python train.py --num_hidden_layers=8 --head_dim=96 --init_std_qkv=0.0283 --optimizer="adamw" --lr_mult_o=0.64 --decay_shape="pow"
Each number is 128 + 32 x the weight over its row's rms, rounded and kept within 0 to 255. Layers, rows and columns count from 0. Numbers have three digits each. The size before them is the row's rms in percent of the matrix's.

# down: layer 5 MLP down (transposed), 3072x768, rms 0.0224, rows 1946-2045, columns 64-127
# up: layer 5 MLP up, 3072x768, rms 0.0372, rows 1947-2046, columns 64-127
down1946 089:163125117126108101088130117141146135122159075081090122096066136190123116134087115126065157160084080071157173141125115161109102141145132144126143092128164158156123183108099113152123159210091091
up1947 097:175108111114105154107142103126079143118146177217147056138115131151117108107080133116191164111117126100128091108103081172137178139157147160152112199141109126167120146104118097084151138122112137
down1947 096:116151133146120162092160125126084116154096097091057131101190126133166124131077138154157095113175135102134100119147086066140131160102126113113106141128148110066084139084146138091162104150210148
up1948 100:143135175121105121155145162188154158136107123121078126112184099139076166121083091136072137137148060109172150160243122137087176089140117160078133175102195119183126151119121123154146103108221179
down1948 102:131123105105102139151109092101141167180093155131132139093115136167128154101123099109131114142079123130124168156135141075127156098182106069078148149151101110131137021127082149063186164138139098
up1949 100:142150096133223171149122069187101109120055210133122144151136157128116106097151154141122046126095125119095140140140091125172161071104118134098176162158107075167124076137138108053120106153138085
down1949 097:152147123097089118112124132066153105165221137101158106108167175187110127111120074168078091097162165170090104098141109110059168149147107129145065122189083159151101101122074202176160116123128122
up1950 088:149110090106117096126163127133187113117121182117173115086118135160072111136088102146138158065115102148057161125189122146105111128128147156132141216148122186107147184132160173144198108169144172
down1950 087:114146091069082136115065146101058122130142064159131126216117187082162160120135136122107114159161144121183112127080125108157131172101090083117145054131151094175075113133191107057134151132117112
up1951 091:139113143125178111098127072109083082114135136135081113138116117131070113147108086130137102105150083053147162170163125135156128126077114150117141157100126127090159120137222134139140111146102206
down1951 100:064156071109117107138086134134164151094121098119194087120136136124151171133086155160122094114085147158156107126118197135094117118152123101099103163106162084123097099107095081115124141086133093
up1952 093:118076158152088160119143094185129111090110119149058103120122122117166139134118190111131131165144109140098121137102131094144126128151114171161096161178153053165103061123097138103122145158140168
down1952 097:125083132132101148156120064109144139159103125176162119135105132158121167064116080093158092134132101103145139114086162173150096092169161115090133132094136097142129116081119154113148119060123145
up1953 101:174134092139140126116118139134146113101106109114061131137087132163071130131160076132151078148151132112120113129151149156117074136118072165148132150128153133094132114170093155106125202072136149
down1953 100:147105150146173097107125154101167125184118092160110158156121073161117087118089158158115178071126114134141168127132160103151138123160158179114109158115139181139089120156151108144120086116075103
up1954 097:130163168125113135168116102113128147116130096111148085126165128141158139117121108104126102133193163090110095138109064105152143130116104144112181129132104072097146135148178163118082092091173141
down1954 099:136115135109172154093127153089162142156102096084112156168087177116178138099137121104148144140106053174070092154120175123167088109118174118146117101124142121136119149099098125090107072188199058
up1955 090:158166156151164127080116078145108060172098133129164219163087102115107074171077140149150150106178120105138112120097136159136110117097131129139108123136124126200021080126093116080166077091128106
down1955 095:088110106091129139189154098097142118097122132084097069099107145132148129150134126162187045148119093090069107140137108150080126164124148139164119081089105187129184194156153115095148127089146166
up1956 087:110149094148158147148113126140093159217083163179148141205164125175120068137116122123086128201114129130149142144128132125213150095094109098149121144154166108107138160174195143172159115163082122
down1956 089:156146106064073147127126115110132133067161098118154084124108140047147133167109143124116106156141121134090137128120140178086126148161186089091080110088080143163156155120113095140127091095132140
up1957 110:119066176123079162076161140147175129082138144057102140160108149131154107149081083135149089173255169078184115117143075138125099109217074161183090202124076143175179152173150130136156121148152144
down1957 114:153211126146189147138102164083157126130102128134133183151147105081075129142096140114152100119107122144194122198097110085112187091089147168168190086112082162131084062085131120137157079133119086
up1958 094:148111202108166159136135130132173129134144075135178122187145115112097124105130170173162123152092100071152170130103094143138112150140072130128138122158166109135052097178122133104108181106124170
down1958 080:113151077099143114153149152131155149144110139100144111114124134155156123174142116158175145132093123158150129157137172122148114085123116125100105136092129125148192167129178141099079145067122139
up1959 100:094128166128146121117132163119153112091108094095088158126134151107142134129152152099085116128096147021113129081167114179170113077140074116105130158123119122127117146170169158187147171175088159
down1959 102:139135125134085130139115066143132146140206186138124103114116137172147134114126108137174154095077140144173154123119113047120104125147116114125143163166141076080130124102060068048137110150193054
up1960 104:159116201134113124161107084119096120110096189162127145144169207167075110102146144168134145119108133157124138177154094061167146101136130206150162121145056120109090128122153176135135102147165128
down1960 087:113126173124149121145139147130045118116153111159153188159132105131055119157233157201140154085108133101157122122155115114177145099116136161141137148124085091098140094116136145150124162142125093
up1961 103:080165158126139137103191134140141121094127107035154147177128106119166136124128082106120089099162137103100142176168171148094139146163104162105115130130099183120112125142144162160118155122121221
down1961 114:183132150146122128137051129149131151130190187155114150100169146152144091151121146142156142147118153126180157127097119119171156147113096157128141108172115159129142078134147127119138136120132067
up1962 109:129117109123122175124116129149119116149080169140098150184130142104100105082096063185147155138212084122101118177099133108161098117131064171160154134191146105153095133108176081125157124141118150
down1962 097:143168123137113117134142113151128156084178097109090074171114137120176024126118148100116168101142135133147150146108128137090112099109143159120126167108172122172092109146082105170117127160136133
up1963 110:079108092140091120101119138124067150116106135163156082148169183158136048149121084117119118132140086084141106157121141106152127114155176071094142137138118119070120131156138137130134172168123172
down1963 113:162189113094095129121208131068159137140125103107171181140114120093090121151147103100107159158111123104124116119121087099151105141081133145123125183174157178140120095169119136106117083142161071
up1964 092:131126112126124087138116148131182114109135132128102126133134148129127124141130084166119128121222112102131106091153150100201127108138160122113166091108123091137211173127138099096207087122143109
down1964 097:144110150137148125132141152086099137117122121179161147145171093106113107094141122106133086105130124184165169079128096138090143146113133154175105135122131128127029137101127122143081117107124141
up1965 096:105071185083089151153146139128089070142089115145158174139121088131111131134118149143173049173153082121090132091059145166137108100133142142114185152141093112115168120127118129120121152119078165
down1965 102:107173054105144135160116048157138169152132107092145133142085145198125158095118083133101184166087124131160174073119172102125050138087140101135113160154184148091116158109079151090161073107147155
up1966 105:088171154114117077087137142154102129140169180174143124130154118101098106139088106101115167150134140129113104152056110165095173093141069147214145135103103085100158083161174154144078077104130180
down1966 106:169054077148101122109126176126168170094140099156161162086138141146154101116125136164165125082112156081150126057171107134173159174127129146099142149127191171096094089159125115101127131126163147
up1967 103:080082182111122081134080136181137126131087106118087129098103106089091110113161156147119167140154175161156137112209141139155145146161075124134100166109113133111162077193143145143065183115113170
down1967 096:135184088106120127097139128129166045202124128130143132092114116150144129151205095132082100128153153041098134104131107149126140127116175134131222146156088105084153114077142115127140181142109202
up1968 097:126126145147118109164204123133119136119087099116122125131090192131131130090130124103138149156144182104157046118151133104079119092179010146061119151147164108128132143146107178093110163146144128
down1968 090:125088070137113116134100123111183137178125192115186096079119141147138146107112084134118122094130152188137122118135127117144114131155155156122140131125136148189152079132151104101153077132072114
up1969 101:056142177153153131174140087164114083146116157158129112173155197093079148179063145072126161080186136137090082162086114089080151103190096144152123103138114096078146128123146161110147141129100117
down1969 103:126067080186071071105166193149102132143113136123038136122113136074132054163125123128116150131122075154143134129109138189160139207061157141153175188099150144172150094149093104172122157146091132
up1970 094:104135164143121117149154151085127147138136140137138120118124108102161134167121076110129092100158083067123161146113131161079128086149156140132115145127148140115174122145118130122184137124109082
down1970 102:149043085100179138137078089093156113141114144137144103137125152151146149122139153103151107128076193139116115079095133049158099115116094110127187112143137104096038101132124107157123118161118116
up1971 089:106110126146102136198145076105230147162144128102131062111156173200176102106099132099092096181124142158180196134108141092100121134138088114086137153136145155125116089127100167085126149136132128
down1971 089:112154139114160068090136145162129131146138120128112159176085098137135167159182143128150125115143084114135095111145123160105121103122125171108130086129124077158104129106074138118127107130124153
up1972 094:140120070140086185141133072095147154097084120077077137122161115093099152136083103133063110106108124114113075171125157138167145148100121106141155112169153140088142144150132104161113144121147152
down1972 095:125184166142129098149106127156182157080142036157145165177139131165093057120096173145134147176143133095159192138137144161105144070154168109078103129132072076092208153128155129134120135153105121
up1973 107:169103072156101151145157121103100105142115107108128156102110134097105065103130167093140102150078094131158120171249131110186125123123122134126210132211162153108142147121129104113129167124099162
down1973 113:082174137117123171154107151037119170135153148094096103143086143110112145105128123158071106101135116094088226141077115099085173174070074087140130170148133098169149163134131093127123114105140083
up1974 104:103112167196131097054099057107132157133133185156118142118154140168089127102145087131124090119149135084111145166138119159094138191148140146092120106111111146147182167158166121185138154157090147
down1974 099:149166147154094085166104115158084128116090120113149145119133125073053126147134187042124113166102166126177100177116142132202168131120157125152125129142128085070085138157166161072154174160140096
up1975 106:089102073087142170124185131104122087165096131104116147152140113157115079093118117083063146099144091125137125151151090114122081196164128135180147135144099171114104143210133140125154124082108168
down1975 104:101085049124143116139134118081129136100133131159155192102140098081087161165116080141104068135137146110117184137147155125093114131109113109154081098213113125107133105145142137160115162088162141
up1976 099:085086173161101071158091168160110123153132092132103146149169238160168109135115139063128082107202122092134081133165073161105214096113182130119157135172130132102110062152127218098126152152099171
down1976 094:159237135140110137114090120135150095057070096180135173101137143087085198126119131123152131109039118130175110121146131114175145158142066041129146173121174097150091126126088165175185111131201117
up1977 086:170136114135133144122089078172117123136046133176156165164101068145031111123109138169101060120157080024053086070151099061150124113109134116130080182178098119145145153126131131121165139143128175
down1977 092:136139152131097105130172143170176157107176110128177081156168155131182168147101147163166150154114184176210097131126146174107147114124120115059151165088169100152162090133139093116118115134136107
up1978 099:102118155194130166131148093100144116138129110084112128140187096148111101102147108096158172140068151087104084197086126150082155121171108188151187104115141149100070123131102171140143092118133145
down1978 099:166139120150130102131136158094096148149135120110095101099101133153204088152180121143154119142146183134082102146126133105145112092086135143144132122099107151111126064108142080133180164106074133
up1979 092:119160137140115159120090163201152122145125080128150142134142152139055088086155117139152090097149110092168108115141076071107150115141131121119105130173095069118122134170114136069120137053158108
down1979 098:173190102159134111144164104040116136104168121125088147070102077149190138140135165121108123109083061182090158132126137177107120152157122080096158141131099151128164139145191141134163178168137150
up1980 086:190081148121128150103170124125214112102148160121094112088066176147110089125044097083125022154125145113152098154083120136150131153086137107123109175172162169146090135113135091183146125103175181
down1980 088:119178143140138111153079119118113130132098122108118131167125125166075098144182129168116164154130106195138183069148137137149121094160105202129108079077164114109158128159132169054100102134099062
up1981 097:130099168118135159106114184095133093096076129173160141181119173141154105192099134090072181164119226187124166157059152125130178096118117084137109152125119148160119104145124120210140105177210153
down1981 103:188086096158136105109159131124130143097111111062074075078158090116142092153142184108136098112105089043178112068112112066095118165163108115117143114128130167074059177100156116084141143160115162
up1982 101:106145122117158125066081101108143055121100118094072110201164074112092167184077132124078122149158139083154142167069113129135142139125151132156157116163096195144120132123135153128141132106095110
down1982 098:136117099111133135113152146144188129138111196164139144137144154158185137165109147111193145148163119175164150114176140087108168163117135160122077121135102052110124127116118124106120153085098142
up1983 098:099119145139113091134103146103119117089146127097091070129155100095119110081180102123138079065140143140135154134126117154143152202130133136154163080064082105095118100110152182149113087137164123
down1983 098:139119076072149127125122072173153112133102115121161119144122151127108056137108127112149119210110152048142108147104132125154167115137164119065093126165132059115106104119158067143106129211152097
up1984 096:108147169134132119109154155067120110114116140109091060163131154192112111081109142144183127118141109155153107157118108204150213155127155163128144122100105103109153127109126182114076169047190181
down1984 093:137150163119092101126074124160090165120186188132121168094117086123139071074113148155156161132188121134138180164076172121146106112113175127127125178095141148121088117122198128134148138089114104
up1985 099:134133135107137153106140174148129106179142120154102183135159160106134075135135149091109182234122143123188111119146129116149149100110135143154150154106154085097141096159102124187102129084142113
down1985 093:083143201115158117132124110102129133138172136117104152083097122084135085148154119120131145103133149136107110154115173141194084162091108107124113106055171206141118190179141094080168171156109130
up1986 106:118110141161106129106103091164129116144110157112085095139111105095158077116111084125176187122130104095162114170144126176148128162103099128120127146100106081082117168121131157121155101141127145
down1986 091:076102138153082143075062131100153130105114209140123104171163152143177134098124136124129074125106115111122089124148095104139165140110155140153157184175188152154140156140117140141117123123090097
up1987 103:162177155185166109146121090106144080121169137141132098140088185066109083158128167100098108156120073087105136135154128115156125135087111107147093116134124118142144093097204133140131186134150157
down1987 104:163106152101115153112130131167156204161102130168132137137073138140200137131142139122116183075135146131101166105141092119077090157140193096129122120135109129074068089164056128145135127106161134
up1988 097:082175111106169100147108124154151099130204193173094056166099125111158096160102113126101112121118152132125127098138078115147102156166025215134138160147151164116134121099148154108100134116105104
down1988 091:165091134106076130134155140098145107142109061037157157165171132079069138107140168115095108105102165145137128097107118097199122101092179151096113123137164093193111129171136170100141117134127146
up1989 105:112127139194149130131175136110120068119079111111125154128181109071076122115103135105146144164101141163204150176137126141135152126127149120129117060164074148098157151118118139104144145164109165
down1989 112:120142098125096167159146146060094155117091088119151192131114157119120126159151170142155143117114083102122185076167147083153151145139109092138172144122124124159149143133108148099124082090109085
up1990 101:111156159189127162134107127081112150111109172145148098172142198170162090120083149164108133131163175122120118085168129154118198139135148126126093139115120163120168154150084089141068114144109098
down1990 101:120095096150109184235133157195138188153129130095100129105173083072139164132131144100083204169101115135185080147163097203121129178141117122165100078147197095156132197202110123152164126108118177
up1991 093:135118085093171123139126067104111092053106092232082148103158131137138075106178139091114124186103148095148064240128136137121078125119132165149166142091156101165176145091123111114084121074166124
down1991 090:139101125138084161105130138151097125139140194115206079193089153181113155115129233145144158098176060167060151100145147114132178103131168153165103154099135161131076077102148070112162119114129141
up1992 096:095145140166135136116158123148137178109107120140151153130163144188118156125093131110148140160112190119114116177184121138135149197098104139219118119187078158084145153114157105103115121070107138
down1992 109:102151115150167102155088182108097108094122149182132179114091197094122147105111111151131134105152173145135087118076120187147104102116088118145102079111112104133161070114109140112077127130175099
up1993 091:150111139168095150119143120128131139094142123155128107145099061059115126102132113170125161090212155112126077128136095077146134160186116116166167151121069140104147114128166143149066167131152114
down1993 094:065047131137154087164133094152141137168214147147114149090103206158060141173108114120099086149148124164100146154128144142121101157102097128084132130152125131111152130106114090113131072123139143
up1994 097:147080103128115144176127145121088115119130121156098110129106146169132109089034144178105086127137137151133078175100166099147129141119160087090189173186149184120094137146154130109117127121184092
down1994 099:106124082128093164054132155095103138125177127154168115114093113171136074049163152127160126144158087090132164117121155123071126131162093108099094128109101095138090135053090066095085085155131162
up1995 110:145100139152139110134143132180117148165109097118082143118134171132165131112146144109124154118156172127132130096109099094124186152149105113144144034149097093083105185160101132111133138076127096
down1995 102:118139101161184112150131116117126090168139152124095138099128131169099104136093093135116076136159098112109116068109116094186095150126141096164053110144146144102128090149123125156127139150131177
up1996 106:122133079117141078088134107054119126131158172156121107161093121142102149104141125109155180142089216125112110176105052100136148113151103175190164096135080154179131120148102146116186170099162147
down1996 109:095119176107153129101138158147060193111135134094164176097099072061103117102109120097099132125111074099109113132098086076146177135104125117060145138121116127111187125116161098078146119164059071
up1997 102:090115153099129076182161110107153065114140131128158153169131147119127150131034113118144116122183097136120119134152166155176118093138091093117148140169150173145235115214148094153123161125120145
down1997 099:093189162146171130128157165121141103108145134140138169105067096137146125134130095089150141140064100120083119068111140110075110152144182139141116150159116073187173074145134108114153147132132110
up1998 097:050100149167180117161091155074089112144118128187157152188138128118180116144102159125155144137128107124122104128112100084172174146165092177154144084149149141058153168099108097156122121123183135
down1998 091:104144131152151139068149124091149103094083108116138085123098101168151082144090136087076206100143086108114106109108065196101094138106162053074126118096132161105159162147119160161214137145162098
up1999 101:085164105195122153122078128158148081104125139071134111133102148150142111199111136120079138174109152129131111209225077111162164118197177096170184168130096084140172109171108164126057131145092146
down1999 109:122137144127147152096095127112147142114110185172137114105146177186075147109146100116066120059084189104125117127126116132150142076159152141118127116128151225119164120149158109148128152175128133
up2000 110:095130135133124114141104133159132084151081137137091086153156129186110127159132141168157060167146142121193157089144088125117124076179079160099120091139086069109101073137171153086185139092152161
down2000 112:142091114151116130035102113169155149156116133106135161064095108107086103108180148172148127113092096134122121102108077136189089112149121146159081105119152117111061110133149101151143115129130133
up2001 102:126081147110084112174158100134169119070119131149118124053136167133165116168141110133159140135147165066117138106119137114170090065169060115188151142162133112105131158132175188116171115109125099
down2001 107:146141154152157121147120164174145112119091142085135136132158148133110168135115126117156120139071065189121158149183129126177125079133193107110125093121184069199120083152126165129151118117137127
up2002 095:105141173147080126121117189161101135152160092134128159086080152187141127095115118124122098111111105084123071131149230128165091115073128136120165132153116140069197183152165170147125153123109139
down2002 100:125123111166138142133095073117130083128147082118082096160147081154108066090071160129145163131082131171116131136139150117127152166112136092122123080138099135178114132135110052163110151160156155
up2003 107:134093101125135108136135122066187090093124148093166187118114144087142150147091125095131053107108098120133163152057153140162140088141137114161111099181129080096149164109090149105098201167133097
down2003 102:171141154116133146138077114080137161129111125135119136125136102111091123123113139117098093090100109130149161247097158111135093158117111120123160121098172115129124156133094181131168082104082180
up2004 114:127132108154123136134124108156103130090128178167135135101082089140116109078125075186125129137185106084109164196112183102160199150176090143173145181138145095108129144145145134181131154141123124
down2004 111:112094095155108113107109112144059118124123092132111145124070208116095100153175140134063125073133140060098135174169131092120113103157125107118154117128092158148109128140123124103183108139083112
up2005 089:129124145151172156123134099120151107127129160088155104103167160133110056130116119073087107117126107077099151073131132053110096145171093221144088144143119082170114156159141093122108095136166182
down2005 096:108142118120095113139098126079121134151139120123141132120133131104113148117116117092095059178151143106166105137098184168131053157105157066053128112117185185211116117119136150064127142115178183
up2006 096:068093138124087139098138119126202124091107084113079128115097119127166124067112073160132097147158123119171136140074145154111157148120119157091121151119133101123098177120084081155104117134094120
down2006 094:100136110100097105138112141101123138105097166129140136123162168138146135101227145132175099138139104170136100126133109099147104073145109184151110139151153121118045148138127150156166151065132165
up2007 103:056105150117135212146112129116079137117143138127150135077122071100127068122119130159079070113148141123104104124167152150162139149149115130129065140152127101107210078135104161110171101119101151
down2007 102:138082120054167117168107088155089094179163160092116107148116118105132163172124151107147071109145100114135088141139105152130104153125123084130104156148165141110114186096192103086121153173137071
up2008 106:083131153093106107153122212141116112156087141118157194124131131115157144159162081153131110163119083094118123178158117053126151102172169166117182120200107135112111125172114189145195165189077112
down2008 102:171134110085137166119165088118130128078122131145180092132136138151088077170101095134096156140159090185143120125157145128072100137177117156133089142069099133104152122175092091153067045085155196
up2009 119:102129167197104123136155072083112103095142126150123149143141175152150085124097167127107131116160140177164151195104073127092152044155129147191128135111064104092149098101173173165171100122141116
down2009 101:165074122202109109194105099113082147135116108111120190125152112108084122119142178141133145095099127129170097142136087106162178109185105209150100086154054090094106122121144121116109163120132123
up2010 097:076163145138201128142117083105113094143094145157118141138220127168080070136125116132111107147113142057145194142198117083111192106113040116126085183125148094144123172099166153127103081113069125
down2010 095:154078137152114165105167121127134161127118103121089146176073104126090117090149214121179125136108137156125189152114114203168192110156198024117146129109095117114128144108077095134149166159194154
up2011 106:121098148144145184158127139141129149119145134127163161202140126170100106060114123146145175165185114102112140129183167113106122147170075127144128099113082071142110101160142128128166154142100173
down2011 100:086145137102155092185144157143128175087156151142109133107204169166207135155107114090130131136090071149140089134133108133160153130098116169122155110124139114132182137127141162116166150128130059
up2012 099:135080114129086127091108146109183134073038179120114107166126094110105134125144132110083058109167101115165087147160168118093119128157163131192116149134097098108173102131151150115117106129137155
down2012 098:185155088125217117152143145158168100133188117114161210102153137130189177139120118128043121135135101149126149103137142097119119123113117109134143152112135140133097111109125160131123126109090152
up2013 101:142114128178112087104138180112136108132105130107094146167141133148212096074163065121122159132094099109159084153161120101181188142146162136109139133144121080151100123206119141133187082131141161
down2013 102:085130197204138124081169091137127081105135152133167073120140114152053139143104163121150077126127173111140143120117072156116134181105138155139131116128115142115110080080109107100105169099090145
up2014 107:096156144203129139161080091140117139144165162155114126182129120116088111057101062142107156157087144083136135155105143162090171121117158157151081097109049101093147156152169096097131136195134114
down2014 109:143047186081117138170144091157154113081135174123054126153112189121192160102111123097135142099153149130138112151166113160125108110130120167123175149085170086072085134131100090141202147113101159
up2015 104:090154159179084172099113163080098117142121171127129114103148114133134122179091080113138148210121127124156127171102079150156159091163107127146078089117101103115150162243180162107141175166185177
down2015 100:133170135129162136146111105101122171109127112107132131159117121141091096128148152194091114055112140127158095172179150123147120152140152148148185150157167117148098107169104156126107097054103127
up2016 099:112089079149131140160110137137131128158154175121169078132113139113171116096147052149107076103121076099191099181148170136104095167085140180137100093186206101104150147151146130102126087099147119
down2016 099:171147110141106118102167102189184083104176169114115135079113138081119137078118169047119106137120158145080151138191104113184134083108112118147107122142099094107126127118124112147123122173221154
up2017 097:120091094097138132137150095145074118144150100187149126164144142174129089106124154150146106143085105122115115180167113150188141124140076146142054180146123095156166122129147125164078088119091076
down2017 096:124158173148155100102105111121111144142150136139068153114139157031141119103062165081114112154170120063205194097151165104167122165151151168117182164147154114101111152153104111146090167120082116
up2018 104:103145174177143146107183075118176105122140175188108150181120185147133155141108071125118151163135092102178084092111138064125172132130106136173161124191036115109149098134183123136113151125078116
down2018 098:111151149115091110117133157100117143170052108112065155138052152158160113183123130096162109144168127146116108117140094166161108151103156154158156128115151145144167133098094134116124145144153111
up2019 105:109121155118125124110162163102125062165105128177105093092114138227088110125121178107125097163148091167087102111141105100102117129154145113145100171144142124158135155106172166082155143123108117
down2019 098:116138093099170139133159132123102204144076114125135111157114158101149131122067076108147123141093144133138127162103102062093155090115182104135137119148078084094123077124192081113091112156108128
up2020 113:112132168161125172086136112138121080163129130101140171150187094170111123060129140168089125123119159127153153142146110100209167133197147163189125145130094064140137161149105132125078141182118088
down2020 113:181178167121157065141134128144104144166124099207104166138122074131122132111110120170189198096068138125162104132146114144166123116146142102123157149120094149090199090115115129126060118119119142
up2021 097:126119128197160180143125106165143147170050123130154091160135124131117130113060124120096180164178186092168154120131164111180144098155070160117212113180101128159145128124159168111158147158115078
down2021 095:144126164082151139151146157111158137127149091140105111152177120169108054111081124126169121111089163082112079210135070134089095162089183083160097124137134158163174152097114116137148168140135192
up2022 093:100126094135089139100121090112145111195103130133125100112197175125197072100128157144132143124085196168149058079129138115074108122128111153128100146137115075158118175102088124101116135161085117
down2022 096:132110085100112124085106109136143126161155120071093081125154120132132159136098107103089127176165117113137028126137062147115164136101168087133169125090128165148124140136132108093136127081141128
up2023 096:120146140204152181097130151148155166121156100127138130105133156116111132157156119170104156137130147134183118181049173045187085175102109141141120126113096121131177087149128130180138112161168098
down2023 100:167115125170118148099186154136136075134168107114130128158050130114151136153133144162198043119101090111145168124171098184084132145136107111136177172165157072080085116072166117040133109132100164
up2024 105:158169144117180098150141098160197102111146137114097115068103145169137080103127125198184096151184126073174091081139130118103171126149103159137157135141111080125129117168237171131089179130083131
down2024 106:135078123143111139103102200090131063143089085108218205172166113144120132150141162163134158099168108130139122149205076080122097124191136145081110135116092192118109134127136151164132146162062135
up2025 088:099125135193090155134150136135147114120136133144168150134205113195088105110129136117160131118094136041090111102147121108081110138107117146144177131137093117127147139135134137126095162159166223
down2025 095:164123045115197041100056124145147097078106129099135145121134118104117087148113060106083161142077123166161091195171148144137162085125178112126115121190174163156194141147120145132187100139109121
up2026 091:116073138141106106082197115116094134101119142136088082096098234131178128120106172122094148119161171135124114127177154180200133135152121096173128204155207108203080112114135150111112167140159167
down2026 093:125121103159096162141110162139111122106089111191114147131197098147061179145134104152133095142120124085169119128199150125128148141117104141181187094156121134040199186134081111115132132071109125
up2027 093:104127115140222139119117117109113141061133156168144037119169189128155128117122113121047111154063107126058099136144135114113120145184093180181126118149089106105138090144101145161120102104094115
down2027 083:152102137119074121102158083150134104119166095090181208166109103137098082130047119106187093132136140142143121166142175149096141080094136127080121077133138117190122112193087120139097106185140099
up2028 098:097079117150087094131096121161135122139127107112141164162152157132127122166142105170134092117145123076088095173147100176162087135171117170148134146069071145138143125175147128134104150170171073
down2028 099:175172139108136191156111144113165097149148067121148094162132120046089099118082093118135096097145155199179116168176091084147148174157156136083142051127142147127125142072157121100172097145123088
up2029 096:109173123049147119138124108138130127058102110124163104117120129147088120129112116153124125151118228104157095130121131118159140157126161138136148120160105056116117138129097190147166175134142193
down2029 076:091120180061142143141160131140073124151121103175122140118160132132060151146165151159122143114126129128107128107119108118142198097140093130123069100120140146135118115150120113143110124095149177
up2030 097:181145191144127141121189119164154119114145150121093151128090152150169121140144098155180121162182092104124140146182139118188127136120105123132160186167153137175131163103174129115111101157161100
down2030 094:146120093152085134132087123091154138117122146150163174164141170094135124159088146089091125072116157185108141165127142113097170131121159168161084173131131133103160109106149125130119132098137149
up2031 104:162089112186186195125173098163166138122126119143134152124164111122082148136101132119180110096103141141193156136147139079106107142146165115139133122134169110118093156113089152149118125154129117
down2031 093:178104156117115156134090130126132133124137124104129099157110092066102137192133139100128100085118194087141120112143104138146107153145103118149123116108090121065143110177137106103105142140128145
up2032 102:121109126116101111087139072185151138144121122132103143156136161127119120088109139201139107102214109141174153238161071133128222133119130112123178177129101075052137116107132119166075159154158137
down2032 098:095158127153106124139134157065130117168144091126118116117118050114122081098141135076141116145126129166109129136150067123138087079115056129122110123097172167112145063059044145118115141096096111
up2033 097:105119110126106195125181104121136127097066113096098192084096147123110096157101160099147083186123176132080136105137162135163147142096120148153126141201092150152093206110139099119133074103118138
down2033 097:167118125137152151105184137092207149091098116094132086120139145127130112132145134131104099134098121109117160156139194118093124128119099150119126136121152113099200118134072087103147153106170171
up2034 095:119111161145108176153148088133165109143084049154131188146137080155079141106112142159128143152144130111097211084093158085155114150130123150067088137186154128151135144209131161155161131083094136
down2034 092:118139141108176102156089091145164124194152147153117111042118133077137123075140080118125121110119153101104139175175180127084126115100126099121122086174126132105142152153122086137150093118179133
up2035 104:138079150190086167093118135156144072118115161053084136208118111154075109106144143152105100131140138131086099152137105096127154095107173142116110123135160124192115135102128084088084167118103197
down2035 102:108150117142079091088136136129090159080169111132151134088149076146192141125155078112101127124164087071150158063130150147126136093132090112139099094178138154152196130128111164165129154099156081
up2036 102:119088132186107123137119141109109146109085134177145186198120152098139109131130159141170102151121162108139168134121121165124165134145136158106131081163072148194084108162099128120107156084157138
down2036 098:102106150099120131141106153147117121110163154100133122125155165132101195090172118178188188106130103070134195113140146112125145076146146158083174182137159116157094133118139109138139041101132115
up2037 099:143103132085102130130108112129202107100130121123124172168216064148084097148104128098064079104159097097204097080115103166118083120137092083119146130149180145115156170125093107128183118117146167
down2037 096:115160161171092157174121089138100097173107165148114153153119160127063157118078136088113111108121166111117112134126126118107146139152138106156106120080075156094095099115118134067125114133151197
up2038 106:150136151139156129155154118120153121122093120138088085172118166168180120153091105167107096167119110138133125134141152058134126127126121198115181131137133070163172158173086105087166058117162148
down2038 110:150129104151158169083082106065117145149184093122103121149146152128088168099174150056160170170167166127146106130154122120111096115111118102110140113125108144110123114083100132128148104095134117
up2039 094:106145167158086099063137155090143131110051146111135074113145177194148115106147137107126128138161093116199133050108170157161137149134123096188086126138113095164075125145150181119157156142111108
down2039 093:131171150178134087113122101153162063129140140109054168118136137097106110153145172146091095127067172110144136080170134095069158110145074126092086099170144155078136092113149094104109165090130132
up2040 097:100132173089088101162174096146191090148071130094138089179059143132143105123127130157085087120145089064158112170136125130142133119105132144125101129112156130145123140134128090154119087199139195
down2040 098:092131116067182124122100119110111142143092134113076147143149115163120107145154116089122125091079110169161121078161119084094115072102167153123162117085089170122135078082146061078065146165103122
up2041 097:066141129155130084173115133120128097123183148113113181131097115148134133134126175140129134109184179158188118176119056052085108128134065181143119163109128094122044164116174121181117124173110052
down2041 094:164191137124150121091079161138158085166103062192158168115088099146101086175116116131060123138150135104141122176167127169135126142115116148082092146100166136146174192105086101176092144097141134
up2042 096:109141134144098145161189094166161145126164181142110113099089121104041047084118139101147080059078163165075131106119106178113140141253128124198144157078127164099110168182124124130140109100134161
down2042 092:183116098139170100105160191085116105151122027077105179105125066156189124199159151101126151174118175100166085102140113114119084109059140130092163108171102146156132121113133137132136137141136064
up2043 092:095089174159111203082119125170136159102129151123108083123158101220129086138131151128129064119139152111165110118136158094089096121100072098159108163186102072169164146163114147071109163086149165
down2043 086:186146180096143098174159143115164137119123122150122122141107147148105177102113152123164157160072126150166143070082128173127130107153157118185086155114162129064137107125198162153119063171184102
up2044 099:127122134151054137152184146164124074113154151189126044097178157120151112108107127097151189091167146160123181158129084054104120099212117132155137123145160126133132135096193192185123136184123065
down2044 097:113133129086147139108123119082115163186148116080096109139193088136144080123133129141112103193143150152190159102123151135133148122033126035137113150183167106110087082084112061100171181115202163
up2045 106:124125114102131113162154098119172084095147133116128208149141107149141084118057096127137079106138159094098121183138117134146189137130132123102142112136092125110102132082117103151165175079109172
down2045 105:116132168162153167139104093104125160163142145171143110175115123084184119171109127132116113073132171129105053156125111141111129107154096164121147173141139163053118109089109111159101147111154127
up2046 106:082092170111104189167075142121102159104125117168150181176137162179137140021091060171097159116138042078113096144173110116167163081163152098170170138087103090123139151121240157158110187138187093